python train.py --n_layer=14 --d_model=256 --n_head=4 --n_kv_head=4 --head_dim=64 --d_mlp=1536 --vocab_size=8192 --activation="relu" --norm="layernorm" --norm_place="pre" --norm_eps=1e-05 --positions="learned" --qk_norm=false --attn_scale=0.125 --bias="qkv" --tie_embeddings=true --parallel_block=false --init="uniform" --init_std_qkv=0.0299 --init_std_o=0.0 --init_std_up=0.0299 --init_std_down=0.0 --optimizer="soap_variant" --lr=0.00511 --beta1=0.95 --beta2=0.98 --weight_decay=0.13 --lr_head=0.00799 --grad_clip=0.5 --warmup_steps=200 --schedule="wsd" --decay_fraction=0.759 --decay_shape="linear" --final_lr_fraction=0.0 --batch_tokens=131072 --seq_len=1024 --doc_mask=false --z_loss=1e-05 --train_tokens=273900000 --steps=2090 --dataset="wikipedia_en"
Each number is 500 + 40 x the weight over its row's rms, rounded and kept within 0 to 999. Layers, rows and columns count from 0. Numbers have three digits each. The size before them is the row's rms in percent of the matrix's.

# down: layer 7 MLP down (transposed), 1536x256, rms 0.112, rows 272-371, columns 192-255
# up: layer 7 MLP up, 1536x256, rms 0.115, rows 273-372, columns 192-255
down272 101:464598561555549478498491487533490518513550483510535530514502524449495392487524459482467448549481461547509441446511529445557500496520535527540457425479529544416458454479563469512549439492504491
up273 093:539570506467481489529520586500419486505498480484499446520501448619494471544522496451487483493475449467421541490480458525470529429520475520498460477443504482500512546524533508467498518519506434
down273 101:564497485461551524480557379571480520498488539498513492439494451482454555507508530526491531610518521533477490449527484495472461481519499534505486521524523415437498492476528542562467497586505489
up274 105:519419434479520462567474566482457499501490507493516532516493492530402497527492492452527455514452483447546568494464453543480442498581541512484493484486548490492566440525507568484413535424563530
down274 096:536443472531514510523449536521436487512480477522481489508514486561495500509484531525535501540482494483530555507478509469465514506467540469516496502565500507545519507500542641478526458621498491
up275 099:516455522518486530487482507508456467517519481497472532534515482492507495421505514492458493492529515449578468558520490589452491491516481521430513512530512492541485573505484532515625531475483515
down275 108:515510493532517518499502512481535531564403455493544513507475530456534516508408462503472489458494440542463534456483500568476493503535498527462466492404507552471515359470542500566504504589483505
up276 096:508411496460514457576397489510557478471434440483555508485484485518486544521478572531505507486441532504565421491509540521491498401516579510565488466496477509472449428525556483533486464518513527
down276 093:527536478364536507472539483525550482518496509473476531537555521455550451404534496477489475419587510505459498530465482485469467523439505497378456511569509490515472517547533432483529486482485517
up277 097:503532465535568504488488511469497505443511500521491540518476462515427515503520560504487462520493482497406489420466504484477506435533486543572497558519453526408491569410437516446551559442511494
down277 092:471452519499491523527494471478471520523491506504471461524452415557534426496471472447392526465464548488568391490568499515469471567457550399502443489563482553524484435535511524559527525547572482
up278 098:395594451485493508454550505559459538529504473540516375379504474591559480477472529496485465472518454531517462447498509559492482451524530512476510492474539528499491408486513524548491496480470455
down278 104:527467530516568505514500466546496528520546474560471515408436481458501519549551496511563531507544523547468501526517532504521462508473465518494436509509524467513583469493560557478506444522470493
up279 097:454460565530518528494401477526464529481521508454508563506415492419513456520461538467501518477481576450481432529520594503479453480536513479505446497445513492511454565503483396494508607493517468
down279 098:476504517464481511489462523475463523541493466542503501461548519447472512569452507441464523523512464515449461441470594457538481495549522478574550468503510480502446575428506517495485513495506521
up280 101:524485469484471481506502550526453557497550467593488555509494496531521517563491494496435502593459489457473488474531496501519523487511474467536482539490464566513442453418531414531501581441543454
down280 093:547475446468569509475573541497486507464549532517481422561518508495483492494446527533494525452505444528497464521546494504542484526571481556490548512471527417467475530484561442561470506512535530
up281 090:487485508481560537535514485491440498465471505479438527483577413475465465478513493509462484478444509490445518484532457499472557526485486409497503589485548488523499492522533529533533466506509436
down281 095:565599511485540486424505489518496478504542505492519546471519453470551518479549525517501518506525485466502384500449383452489509467570551479456488486503540538485518497523442541496533528510458548
up282 110:490489513542533488436466466440536464466400545553474510454478415501538465554472589571536517484566495551521549545489499441471480581473530524533514415494504534513484493523530491539495550451500514
down282 098:449527511515482559485618462515563473498548458470555515490534579507512526516456527541539489509444531494543451446550549559532475471556468444527567594493479483546478537525477508503521427569491492
up283 087:543552493550573469515566477501541469529442453560530532484509547530482462566504540503484440538494461539454618423486508565491476429555532476533490461508452507421511482490527462523508490539489493
down283 099:541462453531523456516473464520430551513526464480458563456512526512475486497481551519510517523509518482513471448451477538501430473551516497427503464545502454474489492491567553466513437484533487
up284 104:544509480578507563489483515474533538521463527486508451493466463499494499512497516468514432483442530519517522477464515513477566465443440441425498516500539557544527577472521468526490524525494477
down284 099:519531483524468509503532470488496524482462537508550497463478445516553600453433471508525576492568494481522542577554474482463522525481519419533518478570447402520497475536472579537514498542509425
up285 105:512477571550511509483506427485490522421432507585515536513561479503453476473547524468502531544493483534604536532534464458514501532479457496503448608461490529519432516515453455458458554575467584
down285 094:494442422479474533526508571444443476550440505471482481485541449455503560559500462477482601470546480558490515382519454531459485486499553499471494440432487420507563477502464518554538571524545465
up286 102:502503478452497554484515488517568465422541448431509475502491542529534541511559503517582383488465451513494497514458512494518518491481471480432505502438537506567518455487494412523499519558535529
down286 099:499505488552552461502485419508501580505487463444515511500490529566510435505480497472466494459472504508445477502533465516462526536473482558465535496554550466414491507546535517507525544498594528
up287 105:465488471519406480494418512586522590530409572518440583511556563558518456555555592557488418495521524487500462473552482532461532488496517481584483516549510476514474553555496523490474537559524498
down287 110:518534508433430445528528489587503536483503534462504516494509528475462545456483529554462424571532504488531527465507421536436527445497506476497526515569444433444539506482506500565491550532447456
up288 104:554483509518482547443505595489497539554445506471533584524489535469490495569518447541484484475535472488551502491579512467469476455509525502471483502502579454484445497463418465425536461466477555
down288 084:512504544464460467514569504423488517439534449500374553544462455436517539489543495491539518519530456487562434447511524553529506494586526448562524475512442473517454490525479513499449471465497521
up289 109:502450537510493473461524547498523584523476526469412490460437530459531473572479501579486473539493558505518569592442413544483526538474460575552487488429466512480543530494508529522532592487476492
down289 104:475545470444519508502504494448436474455502494547492484422534501557522498429516467501565533442447536489553552553430392503420423497508524502509526488474464481538556472540507458462470449519469443
up290 107:463487511442464405521490520521464538517562537485556530547423539442492474500502563558425495478504539502468442481395498511524490502550553499454449559526505513494441487573501524461476549456469534
down290 097:487528561574512532511503536488464516492547550555489519450478505476525471482610494449473447481498448507492422446483493502507512458541494548546500574525497439504488478537484530441515555442487596
up291 107:463575467517447479529455446500530510478537476447515519502506566528444505483477530471497521524492538448479552499445531527499539446498526514482455478481578539523491464491448540510515544500542467
down291 109:513546501449490568487463512477508467535502403463455419440534404477485538512542540552537461494484530550539477485512500452482457457511564525517529584456499549489523437530469534542570559504508554
up292 104:545510572483482513586511545485499432497472541532473486475528455478480587517517481454495485510502476540501511535542454497523501514517453498498468478506490555559469507521500508532484515520543508
down292 111:442494517493534449509509482476497517553530472502561454513497511522549568528537552467504557588529540525510467541487460475496548529451474491530526544583435452473450568448510498514483546515481504
up293 100:487479505516540541462608553478494534492515493423485432543489556516512539492534558440506548493476502552476469489467480533532515505505495543550468597421450434492505464434482465415502538562496518
down293 106:462513522570581531486491528540490508530472501466550508468470458498481479613558468461532457481510437487445485454505459521495521448442541525516490508527462492502514573501493493481472601479556479
up294 095:443467522465457485555548480534522499559482489561539505489533537553551572552528501577605431426517547514482472633480418478498535485587558544546427554512498479425548446441485545464507495546482468
down294 085:517481489380559471492536483484481436499526509535445516469534516534470527530488497500445524474533507423504573440527549507486506463477495441477533516511517562515469522555559432524487556485517520
up295 099:539476458443499492462459421513526515537519562515482435484457509573528524479427544528505433517529462513457519590516503486565555486477505432455488506463581445522525552470490506508429463495493528
down295 102:527493452471559465436510497484488491491573516494518467558499430474471579495469510502631468441455509493587506539448483478576552468515573379497548474524496507540425440456522509534511515488495513
up296 092:425477488453467489498449418564424489491515547458470458485525547571445447557503564380556462500478473497522579535563489423558511486480516474519499528499499493449461542481500501528552501585521467
down296 091:475461540439504447451502473526451567494466496532516483490525443506421574517481521580472439511521469435388460470500463429572526486515511513497434429536470521501536452442493472504540484468468559
up297 102:549479484488491490504553488452450405502451509517509509465425546429500451544592513598481502505553546514541506496443470499461440499524579516546547459432542509558483493516464516531473524464489502
down297 097:507510495530566462503433410444554509527441433555527477522513521518515484541575559526511541529456515498464498514504483529505458476517515530522460498431532499518358389501470528518564511486522550
up298 102:530492499485489513517492593504467471472459483538574524558558498539475439545540458474512501528390433486525542617484517500488438476535529486534531506547607498485498409544507498550483558492460499
down298 097:482496504498545552516484438466507466515478501536478501501549493563513528514498499480487453449509504527544512496483464484479527468507478537524555469532550456569546585535513539514466512505443473
up299 100:481546513516526504505461489530488557469483458515583433525514505541506438509439566457547555451488494531474536527524492550469367531516483581499589519448603486477516572456507459502447593512503505
down299 106:547448509519474540536423515438509491495480481514531534540523520464489556459528464477513440487519467553549484542473588489533506480397503473508475480478513512449472517551487530499600519488511470
up300 096:462525505503463523561581490487493477423496505524541480502467506446556480554474529535410546505551495515523444536431476537481476540372530541515534472500458533475480516501537476449430501547480518
down300 094:511519468487522449460486451545508473460512524434554487448483496418511544526483451514496473491456542455412506535500540543393504457496521496405479547519543504526451559502525448499532490477434460
up301 098:489528491407522538443487475484522559468529481512496421519509507524489584579547505442520439463481483555465480487481496502474513513470548539427448459556484423479444435537497521479443482578491520
down301 095:580440530540491463477566493501508496470539605489476518416519533501536449506444569541523552534503517443535520495473496494606549502530429530497473489497513557510523385454437474520454483503360544
up302 100:542478456516529548530496502492514506453444510555476439484538526526520476511528470498513499528513492511491478530493479423520499527476493505486462494546438456500549496497526484507473475513518481
down302 096:594573455409524514482497520539567446548477471478515511478469499482481482541488435475435482512480503505554443527568618522532497499413588546536513476486484502467483634473488552462531541468495453
up303 094:541543546472440463553554539516485546464452476461427501529474547534483442473525509516443537550522511492547462525477543442424532417472479460464503483516510500516509514505511496514554545563545526
down303 083:520541475406496542567533523461485498515515519472586569568489531443551588514523493491509493498479539476442422533519424535524541485486475420530487500515436501528567576476528532491531465524530480
up304 081:491486457479444514474514514539472505513462479466485442448562519504453495473472576487521447497441514471498489494524484493463560506407590532516450506538556448466445486510524515554507526541471537
down304 094:494512545516573491504499481482551482488519555514447586578465499451560491538555479554495444530541531471467501504506488516560470479523533466502514555486516566515512545584475526500536486526590488
up305 105:490475502516471439542457549493505437509486594487522470497557502438565500511612457528469486520519471534499518562407555475559531508412508476522449496474499497536476453446490476413449515507514482
down305 102:401491438558459498508554499581490490516467540463524560487493462519477541502459560506500451533448510562546544525543408496462451536512535466478536491516511506534538503492593493495461503460440484
up306 097:522539530544434502502483455555499479458460577494486475484520541506564448520464531446419535477464554478470523467436495558519473519516506512472526531562428476530548554500547473438454493568556505
down306 101:549501475499587445525475578486504493500540467531412436421532488486523524513482507477465538474491477397502534581593502498526510526468456542518510434527545588533462489550585521555520470458496489
up307 100:516508465495448468455491476496470480461510462526546537550519518472498504367511492455568536530505555515495499504546470518534445481488543469464443458534429527517457476464532543480563602482494537
down307 097:483488448403466521546510515485435515544485565554480503540514487532458454536553443497509453492461480471532479523542551431522489521546488474479467502530499480417494582571499475570491556538512480
up308 094:527532472401428445523422495567509513522444537529487516540496437480505433481537529481565526529551450489463556494478429508557582433459529490575498517512473492418512445480476518553513402427569528
down308 107:535515461496459539492510454492501458506510542501486540560415488523417535498408475515528469552410584486524531541471506429452563517577528496480508513481479538468498592455468520475484505435445454
up309 103:514519470497483468505526525545477517504514484573518485448516535510546555514491505525477487489529476467355555452505497530461570486598481475464424592493500384586499490480513556504519440525509508
down309 111:503460544431529481497499532508481502458484519452521463512537432453553565475517549524499521593499513498486418482567548449490559526484477485554504495574535513524451555484459466514492493533526512
up310 101:534483449498529470534470519520494395491525450551482499535505546528477487557519484488473478498523520440601478548504557555505546473505508483417514545438538520484506506511416504526553529460515593
down310 107:535494494542459443491501476455474545367508462497469467425545501545511537489530522468525424463512515469521532442563551522510429505478542513433454482511436485490488494566520459464542490462561467
up311 110:500532505461579537486508478523465498543552560442549569596504510515503516443517498474521477511468569505530530497569459460470523469560487525477540495534520467531466441456526530499533487533498481
down311 070:561557409380557496479512616505490466409435535526507436434515481459538480468435579447509504555478392524437472527530528556494517544511478513546516504510543495525482510539576508531523513498515487
up312 097:512537459498478483508465485528501462496479513506457513516511508425463519448433500465451452514487514531549477540515503568458471494519457492410500484510482540506527520544488542544459534484502502
down312 099:511492451514500596496464484484513479534466512473532475523490454537532505576528500562516523441475617476465492468506568471529513508538527414536494468515441523474468462498484498446547479489531486
up313 085:489512556500546513511491496529477423450499472527508471500569475444477557627473485459574523483569524437466558570505460390503507484488551407558472510476525471521514493486499483460561475477507479
down313 093:504569536474444485533396480482460452548475479505543536501461467501534460498488462489615492438495562476587533489454479507536521513541531510453506474460502503477467442487499509419526454508466488
up314 091:489487550494532503491510470504464454500558516488416448454452506527499516532530464500546575505475454499447572576492487464476462476523533485510514565498603469521439532464570569562492446454556525
down314 091:526455470547494493375523528467462469520470503458492510481500551424565596506534436487493427447496544469493477447556474459515475509487478470508483476538451494452539554477452429398498459512479463
up315 104:496536491518529534526446493455482473526536501474519497477509518519450464524491527496460504563454489442533447496514518576499507534415510471509458522596518500548517518498475512590499592481485517
down315 090:513480491517535552558505571432472464506513485516528534484514459424482534481479490510492507466489467489532521557566544477513432541572463556545442501499531463515498540468486499455507496549536453
up316 097:490465561488479501520439459528494489484511473523502509481549508511513477529547557568499501472464487503448511522412499586481548524534534457527464570452455484421504486407506526510537487493509519
down316 100:527479453463545505528510574480546451391504468505493418457505431501516475519481531474544555473512468599569566367534451496530465504489441521522476469489470575562517411501544501531512463533469535
up317 106:514449533478515429508463515483506489514569514480570499466561464501518514454575465400511444590422554560518572479540484492463547562471518472491437519557488398501508432480555479496497533494496464
down317 106:527491517517545539436511445507519516517499433499527561484483513514546500436414474540494493537509493479499516458559496470417447572506493449490495496573407462517544501484486431514488553491470546
up318 103:518481590482472437418483515557581529507426520503438483461532478458500532469543511411529529510459532580468512527514501493498448484430559504474553546526522519511406481500508458444434513438574470
down318 101:460461441493478534539486533475516579485538486529448517495451482487579422469503488467563554474475610456502493489488535499497524427532503612576484498534460540528550527462510459562447506530497549
up319 101:479508490424586469552439435455508536519537433469453478530466463450538597541531545512446562520432510462447501448472573492524501576500512530517540535576412510496468572443446504502559504522536498
down319 095:534411527552536497491477499474482532522524493564486510467485461484461505431405437504480561516487492507414569470478488515451457527526455589494478497576470466496486484509510434547487472524452552
up320 112:544526487515525490530549488472430500507454566492509534463496567462501495494528579469549563547544513435499523539559445552448549508448523540446524530503544524577446446514554473454468458438549452
down320 109:429455508512479505595520435463442518537533511577463613550533524557487448471516467469433489504554566493486512473522514494531483538443465447470468489484462601529464414452574505535459523468513483
up321 095:462477535492549553417513580489438469576525562430395492483506498532452541511457547537470498459527527472453460493513524489539479445561513496546497493509479518484481582523517479501436471466475518
down321 093:522495509497439499447465473505491444566487535544484557501520533509534369467525444500449464490523552463508463502469485549560528465477474471482525500556496511459518544514483531442486471479480514
up322 099:482481541478511512461494458564622423481533469492523500453464497377500444501413590474498523510484529532566489501457438461486541534476444525509487462509459565457469434505499546499500557552487489
down322 097:485459523448520439543455499538520515555495487426584528527464502598621513447545513555454493489507403507504513477542455497495471493475495508500432518510533499530465505445489501484496519515550532
up323 092:496551462493520561537523447426425438495447516512522476445540522542418534474549552496501435494518532454483587486496508491470484481596571442489529559563503455463511391495524542457522501484465561
down323 095:513499557521468513478522493539483552647522478480476458503540498548510480504529521474479518423493513451491532496508502521410521553520525493526498487501473527480466541482524563513443470557519476
up324 102:528450509552512450519526494528571482462519510484557521489535575494504427556487510561474505516502549486525513519545497501470487496476460515459504493514477494509510533518530502461362477550470483
down324 103:443472490472560464489500475523577527539534469495481514398463553424516469562453494455457558425502477564450503498461506457540568513552539505481521558467493417355451562518564516465478611496484500
up325 102:477522491494530561532510544475587538450593443502526438450563506557539498516433469492488401501511522499528451478501547470456567517574502592462532476502490494438502559537478500498446508501486524
down325 102:498543596564479497519470568485474510510471587537501518478455464471544503472514432485435510556524466488498489458472477477533545504539569541479463499528508464462545458564534515528482501444507433
up326 104:514502510487484459506523478515520495454506515547537477526507491487452527542431552450493479547547488458502479504456480490453552494465363472525458405594491500500560449520588522408521444520558468
down326 107:547546452498540450516500479533614484526525482510541461517535475442493561525498464491469502508494481550499501558506551565548497477506572459529515408492418578523496546496446539540523498508529459
up327 102:551547549515447461496493548551490514468441538508499495530562474514487529542520498534466517451502588482562511561542427511436478488525595500578535488552541524488482531555427529542509572465484517
down327 101:471495495484484537546395488515496556500499433495446547490547431604493476508543506551470565474463510538547537478535503488523496457519547493570517485521519450513503430512488478497462481558479503
up328 097:578508430485510492454538561557539458530474424488473511467530500496507488503490456464482526539535538568542516514434515643510502518479542524489430540519475522370548451542480512503428580613482542
down328 108:532567602567486469508553565511488511519436528445452544481478487521605441511442425546484496412485534457451541525395464523485513534445553496499467551499496481524556478455555545488470508488410463
up329 104:553518550552452475448437482461570484536573472525533457445491529446514474458512477534484485524530493441498530522539504466463443451476474511542630458530459518485507534584547511497470505513507475
down329 107:473485536603491502502515567491510456447500516530427446460491512542476506569546526522445444499608516427472452519491458501473538504496507463472468520506477505473523571454502513493503539447455477
up330 102:573491440525530533415483532470529498488500481512555480453469522494494463488512578557546553549495559501642507501506538473506470512501513521461609556569482496542580506530525505518508458528513533
down330 108:588378497481494568522450478520510403519525546523473483440540486526514506570560509514500505479502561568419579546519479505523526507550462484473473536498533521503484515495480515550503512451497535
up331 098:468493507544463548450448472534477456451507497459500446464468477510472486478452505499510605549501502511512468474491493482502484558555476532565491384502500567485427519480568485478591506472478542
down331 092:514442515487511469560536481457535519495454468463475594472578565455424529477490452545522460479505518522466539538511477482457506508487521489488544513487418424541542484417502558538468401489552517
up332 104:485514491554491536515555442540524484465462530491430481447497497488497539488458483582536493497539481559531519501539537510519506485504464514478499411532506481515526512472496440620492498493505515
down332 103:501442495495528420513594419512522533528493501470533525526502568560478539489422461503519465495520555509525475481529464531468487514555511541478524492472508498523526533499525476516456537480493416
up333 098:451534474523519484528483468432528472510474540457457445541544505489498489477532538489508460557492555507524465508487505555457445512470503496469469451549547510409556488434536542443492460504436486
down333 101:514460528573453495518498462492472438433473507558531487518465493416521508531530524495514538508512485483533497424477508459480474502503524530474449479523470499542536544505566527523491461522544542
up334 097:484493572465533462530438461495515456494500531518556490466493484498421510509462579543566443467481516495536518487487430469553517427572492508454442524462540491501456522527497473493522525479577477
down334 105:456543477537398459518499541474485585537570488548526508544459478530507503466516531402508518560480489444459478527477522443524473484460503499528485531489493558564483524584517487550540468482572472
up335 093:569496503414505443499451446578448473501412565522522513515468529415524540491487573514561429446509447468560591490477441542458507470462480486449424524534562458488432498434525493469570495488501490
down335 100:536476500375484448488503484509452535490501491538433422433445538465503507461526509398488516452471498523539424499492527469513501479510464574593497493491453483526513449499485519458522512544479451
up336 106:468526563541432534521561515569465441508523518535487480480453549483494519517448471519519461477487502555505483455465490510495520480542483491471507532511492522493519526525466498490449485511474517
down336 096:538498398511474432518442502496521454532500513488454521428501537446539505520434438526508448540515489457416572509525509574469510464559465461483529491491515485493454514479532523507481530505519579
up337 104:457502486526464466490426490560390469520449497494494477438476481514448431542537501469514474515528477444488518448522438527503545455485513477491485518541546531502524513531560574506501515449532491
down337 093:548441472508474553553541494422461559513534476465466478482506509438534499486533486490415518548440501592501514468413502534497513586507444511474480572476506478498433523468489442505518438581468512
up338 100:417482536516461470564545491541532489460575478486490461470495530458542482493467493451493478471547504468486518549423463527465524456525545526445552454491498471474492493420562526493562501523490483
down338 104:541505543554521439502417534472435449511468508516460549536447480482496439539520473551454412466546499389505494508494496434518512443490452397477516530465487559499496621499498488554463496480470440
up339 108:441390450517555503498504560487498499482574433513529581486494469501512475491523463526487440517555525535514518495489515576485526483503494452524552526501556586459506521489505473535471504496490498
down339 112:471509533551511403494515500558517495510473464475594565456426526503559597428465521546501497487464459467493525465417506456489437565465444489492449527492467495437519462508528447496569455491452439
up340 109:531480509505560478538567516477497411424550465484491457535543504468507520561480568556489526455505482514503539516430387514488543493492523531505442499503460477481413529438552466474586499474502445
down340 113:553514505442514462553515518432455531471509521600547559512501538526533492480512419512515446406479477495558454557541485468560557515498522461546498477489443518539453414524481512522538527516486529
up341 087:476589558465543528511494451480532471434492452490496500500412508406500492477483479533537523493598463496534462482499527481513485528491516633567509477465504516474476478476468523486524503486474500
down341 093:506518492459473502537526470497561505581510443470491498465529515456448445483448496535468465559494470550500570571515450490458545466485526447522552463465449546470453500525524475555475491522445556
up342 102:477513502517560466535494526514587494498502564421540544452503503446506511578533500536514427543471481574499418465482516554445459497534519452461428548491463527433526433468515491516494517491483547
down342 097:509489522523549526503470443467445541544473490516520565493475470473538485472609413506524561473510497491489537437537577448577521464487512393520509473500392482530492535452479495504505528504525536
up343 098:515467419507540518454490539548537441490394461479426476517476460492527507559462510491443491444506458538430485571466511512539455477481436494555445432535529475456419510535473494493466492524441557
down343 099:459476476502490465509462512421479419485487473496480509561512460469514508500506481501485507459520535490523408513395481526381512499510433471505575465438491519546534527476463492480494451452534487
up344 101:501539495505505570470443534488528470549546551508471467494497553536463464500524527523488418500519521481450507527500549530451567539591444464547459499453470517529495440549517491491526465547543445
down344 101:463487555526511493437517512474500475488497464515526627473570478538510525490524504463492601497507575504470447528484446492510388548466563445496537538515541562496527461442510522661449456521450405
up345 104:479466529473508486483507463475582455533470525510499506479525455498491495529480518443480474394532489526464451511508528523540411501537450536473488469469539442493516491457452517533488541504429427
down345 092:517532497588479428505502497493500519530491547470491501436510479516492460435504460440520525533520485483484519504498493515552527566534455426459582477472490454564471476553467548467484527544453425
up346 093:463474541445515470512516504466432525444521514488433502512443507490422500551571475525524468519520516580614498531539520424484501457439484566485505429521506479500433490501511560541507512536457470
down346 091:509556469405460460506496562515460462542486517560473521486503562573510525500447495509441438485546515540529514489467466490487575403422511516466537496397482484474536520537583517525510535487514450
up347 096:496555541551474471474508488453459467508506545493443448544433474481486501520459460510488520505519461525533518564496467592394474373513448515509511580527516467539475449530547479504472457484446535
down347 092:419481487571496523496491526423536502429559495499442497482487491560510486531517550562525577486467522496491468486466501492578554547514497592515531518501555528475486492538469495524498457503542510
up348 103:520544440509516507462533450506488511481524483462451520507443486458487414599500490495492451561535509436490511501539495551476558483490546564547488473537520514462528508561438532548517483580559490
down348 115:488478484517498562534452469469493460535496446545473489552488439457494513495480548489527537515478487535487520440430519475545503504537491494533440493542543535486542507521521452550497509556483583
up349 088:457483479537494457472478513567432466476437481451434533444491449514465454405585468522481498453458545494557483519470535530484464506499518526461560493500478418542519551559514437471501477432571507
down349 081:452523472493477522576510518529512516530569583525479538502444537499597472493570534496436485416536458522438478537524497454549537526476541482460495507454455539540518575482494542520504527480473395
up350 090:463545493433522461443514556518534472575494486499525423504492463459497537536455540505454494544461581494553539482451460571515555461527495533497501535532589532517453475485450508498437467550457504
down350 092:484503524490504529510440521482500545450427502535521474563506462462469453437471472508458485524522477517484455529405472617492434519546517525495469523522475564481481473560484495526374461510547499
up351 104:502511479486534467592480470489470471545465472487463482512497501524475438598557522463498523528560458568465447496484522536561485519489422396440511587532547494492456550471462505474533496471570484
down351 092:509493562526517592461514451451493529526479486551564462464533534440545502486524443490450499525488547486493527588465477480474501529565509594440483497520461523419489445558468523422536478514502468
up352 093:468459551515453492489471461513514491544534489467590475572542489478516468576473507498502522449550527439518549508488541511526506510511485439419459487627517469479546486479401548512523494444510578
down352 098:523444447455540494483518544457515553464596529513475523535517478475526509533421569519504500577507497551496491507475489479509623485484521485507451445494483487451534510539519538555546465544501503
up353 095:497469487498523520540519539489521539470506522469495493463496491527516540580450535431496465447524488497492502470487489544503559515556489510478499482570544533485514549483540473502493497534595505
down353 102:477513542487474535476568469453516552483474534489553389546535526461542558562563475465502526457549529517500446491492464552551523518508484505524511495442575449421507511446466491516484488505463524
up354 095:505432500428503559521495414481509492445463497540507440521482543528495488507549553514516495467488512491479482533536526504489442454535521536529492458533469582475481423521490496467397533510517504
down354 100:550389416478567559519516520492499419462499507481486523569520441537556494459548526571508539484498469446534510514535440534430436493533498480514479539451519520476656560498522460534543470470480541
up355 095:509522597483520451444484505423531420607448471482421487453513471509568512486489514493451491536486483496527458514494515479504525433565522514496476478471527533559525555445545500426506545499521547
down355 102:526519563496440450506473536449447540484494547545486523450527488459488507525453483512540514509480420489460558493491541491451402396529482486522556514477498431470487483544506483544500508451391597
up356 098:577506472537495575541462541387501462492520488496520496467507505516550530432586515536495451522486540507523500464488491501522504415534561575473521528470561498491519547654509529567468480545591511
down356 098:560464531497499501510469490486547527504487502479498471502499506523538505509523487588480506504500492515505529519517500511515484521427577467575518504497529506516467482505538446554510531475496489
up357 098:491498445486517486487468502493468514514502514444490513456527547519417466558449517481575545476548532516550551495466458524550558441527484497484510484493440521493558512560518499515537535492519465
down357 104:524525527535502486533438559485518505485502506539507555503467498503549481535497607556541522470519515491524435439480457400443486535485530478517474486453450552452497475535521530461532488551458536
up358 097:468525528495459529564506477512541446526496492527499536473497512500521467505510533553451531493476523513512531551530576510546437513578443438485543506539469449568462547525450440429503530484562523
down358 095:469480533412518467475546563535507504436559506566452484490585566475446576532428506406490473501492619545502461474542486528563582485499522552530513519492504534549561503545520549461508545434474432
up359 100:486510483572456469523435478507488504436506533507452469490549491501508443468454566540523460505494504527529452499524552500528470524501430527490523494526473473543480520449508468508543488507458489
down359 098:440514553444485467487523495465534496497472563500510555528569565498487501513493438478536559537464545511454439501477457544515539488458491538543451531489508497423593454528512507488498364536484434
up360 093:466474496538448557458563579517551478459600476491524493455476404479468492584511514512443512475501481442495507498487515507472587528507525502530530488434452507510500521466495493474517494502432553
down360 095:509540532498501505509507477547507521483470572446549485513473536480488481508551493504420497526461566525453427424534448542527516498475461519479478478528459407466473483492464557502493571535533530
up361 102:525511459485523478532542535510572450449458512444515522495501632518460508491504487529537472511523462467528509522464441545611500542465537464429532564495522520496480536486537592520559521476612502
down361 103:524442497416509519464543498432509542511565494470590514460485472538501538512509509453539535566559475510447486478525526502467474509513521550494541504495551497545498540553465472580456478558583517
up362 100:535452537513532543604447482495550418438543474400428437494484459534527487521491544385527487494530479574433479503492519499574494469434520490486426507528520449488524613541523458459473470513543586
down362 105:495482494469513504464446499469508476584495418523490549494473446573539495498527517582495504469492521534495473442469464528431518534529438476484490556556511472501480462463541487495559567479485439
up363 100:491500418604442397444546513460507498491485489572545503472479537490438539491454434523483493482495513526519450453522544515515491536486510507526514487517552490481490439497519542527465488531461517
down363 095:519543502491551493510520414498477497512511427521591547524480499564519529572468547492508488561467499516490535540442446522477491494526485504542499524566405487477492610420494483478591594440458426
up364 110:485453491481490535536507502479566484510513533542523519520527532450491514513541511561483446443493518450519503558535527484484507444481462460489463528545459509467544526576480505567463521498469534
down364 098:485482503527581506455483495527504442463454439520551514542427446516511499488512499551492539516551571490457542540400480496454429514522504502505507498527423419489510428504487395489526454461544498
up365 100:487493481483431502435465495594495508478479495509503513461476452482452441502431458526553508527488465492518493498521524510436460472528494496528457568538575531546509592475499481446500483502514561
down365 102:556529401538476493453485490488555541559487552529477550514541483487511479481524515505510456457495528466518538484467469564488487467570503466581498451599524463466516506461531483514542565491421518
up366 099:561546563571419525484538449510497465478527518447519533467572517539404659552524515538458518516557522457537500505465446545545446495563499497527494504498488526558484439483455500468472470511477514
down366 108:544477526509507472520424498459500462477521512502513555476520444480543469488564547497504538562481465522442499567502493532518460544535473518512506462582408437545445492530437445536449464474475481
up367 103:500476557438549439484483511462481500486527462502460432499488498459489506478507507563512486489467474473450580508475592557472583560491463563491500576544482441514484499493525491498510460490475501
down367 097:465548492445494477523479514493486493511573599401495561488471445460565572475524492532481482470540518475480549596495526497522453575519475485479570531503483550444461462509443486484480480542552530
up368 099:502531505493582460495473513472461477438509492468523494499528479481492471504482503474464445482526490482447542536478552516473526557488503434501511504491413445433600413458450477474471561529516497
down368 102:505552504462516561500546450555464527529459486502440564465533466492563575511546473463557517393618531470442522536547519492499519436591502496515545494549506507543544565547517488542538500518498559
up369 108:536506540509493482499532516477513505483547503516526557402507562544520450521485528451376481478414501436466433524466511466570471494463541476488485469523482488513527468412536496513525525516458542
down369 069:464566454494600481398482500524502478441442493482500508538564546519493489493468495468561464475552438505481516445473499494516540475516492504544532561551481485499527568522463554423426467489499487
up370 093:462494572510585453531526476479509496500494512553538477533548502459446451461477516549564495469556536495485487481495498557488546443549517486447431498497554433522504502455519530494528446475527445
down370 094:529498449547515525509535548442469532547550503479480495527546511511469477510515444526524488557512581484597486484554515501511530466446509510479515530457462505516478554468492473499562567548490468
up371 102:457495450440600529460542559541510604499484510491466512427456529525498411566481585490556536531483531514573473534452525464511573515466510572462495433538498495415553472539494449554470548478514502
down371 097:537504471494483477546485512506445458477539544477550530545520483491493501535468532537489505492477427515415476535489471452509411504514607489553517544469462513475453440514504495507541451486430534
up372 118:458514504479460462474508517465478514483513409433454398443481517472471548481441521480563548532490505447494444556487450567576455542471531462488533476507536450576525486467513507510470473481534460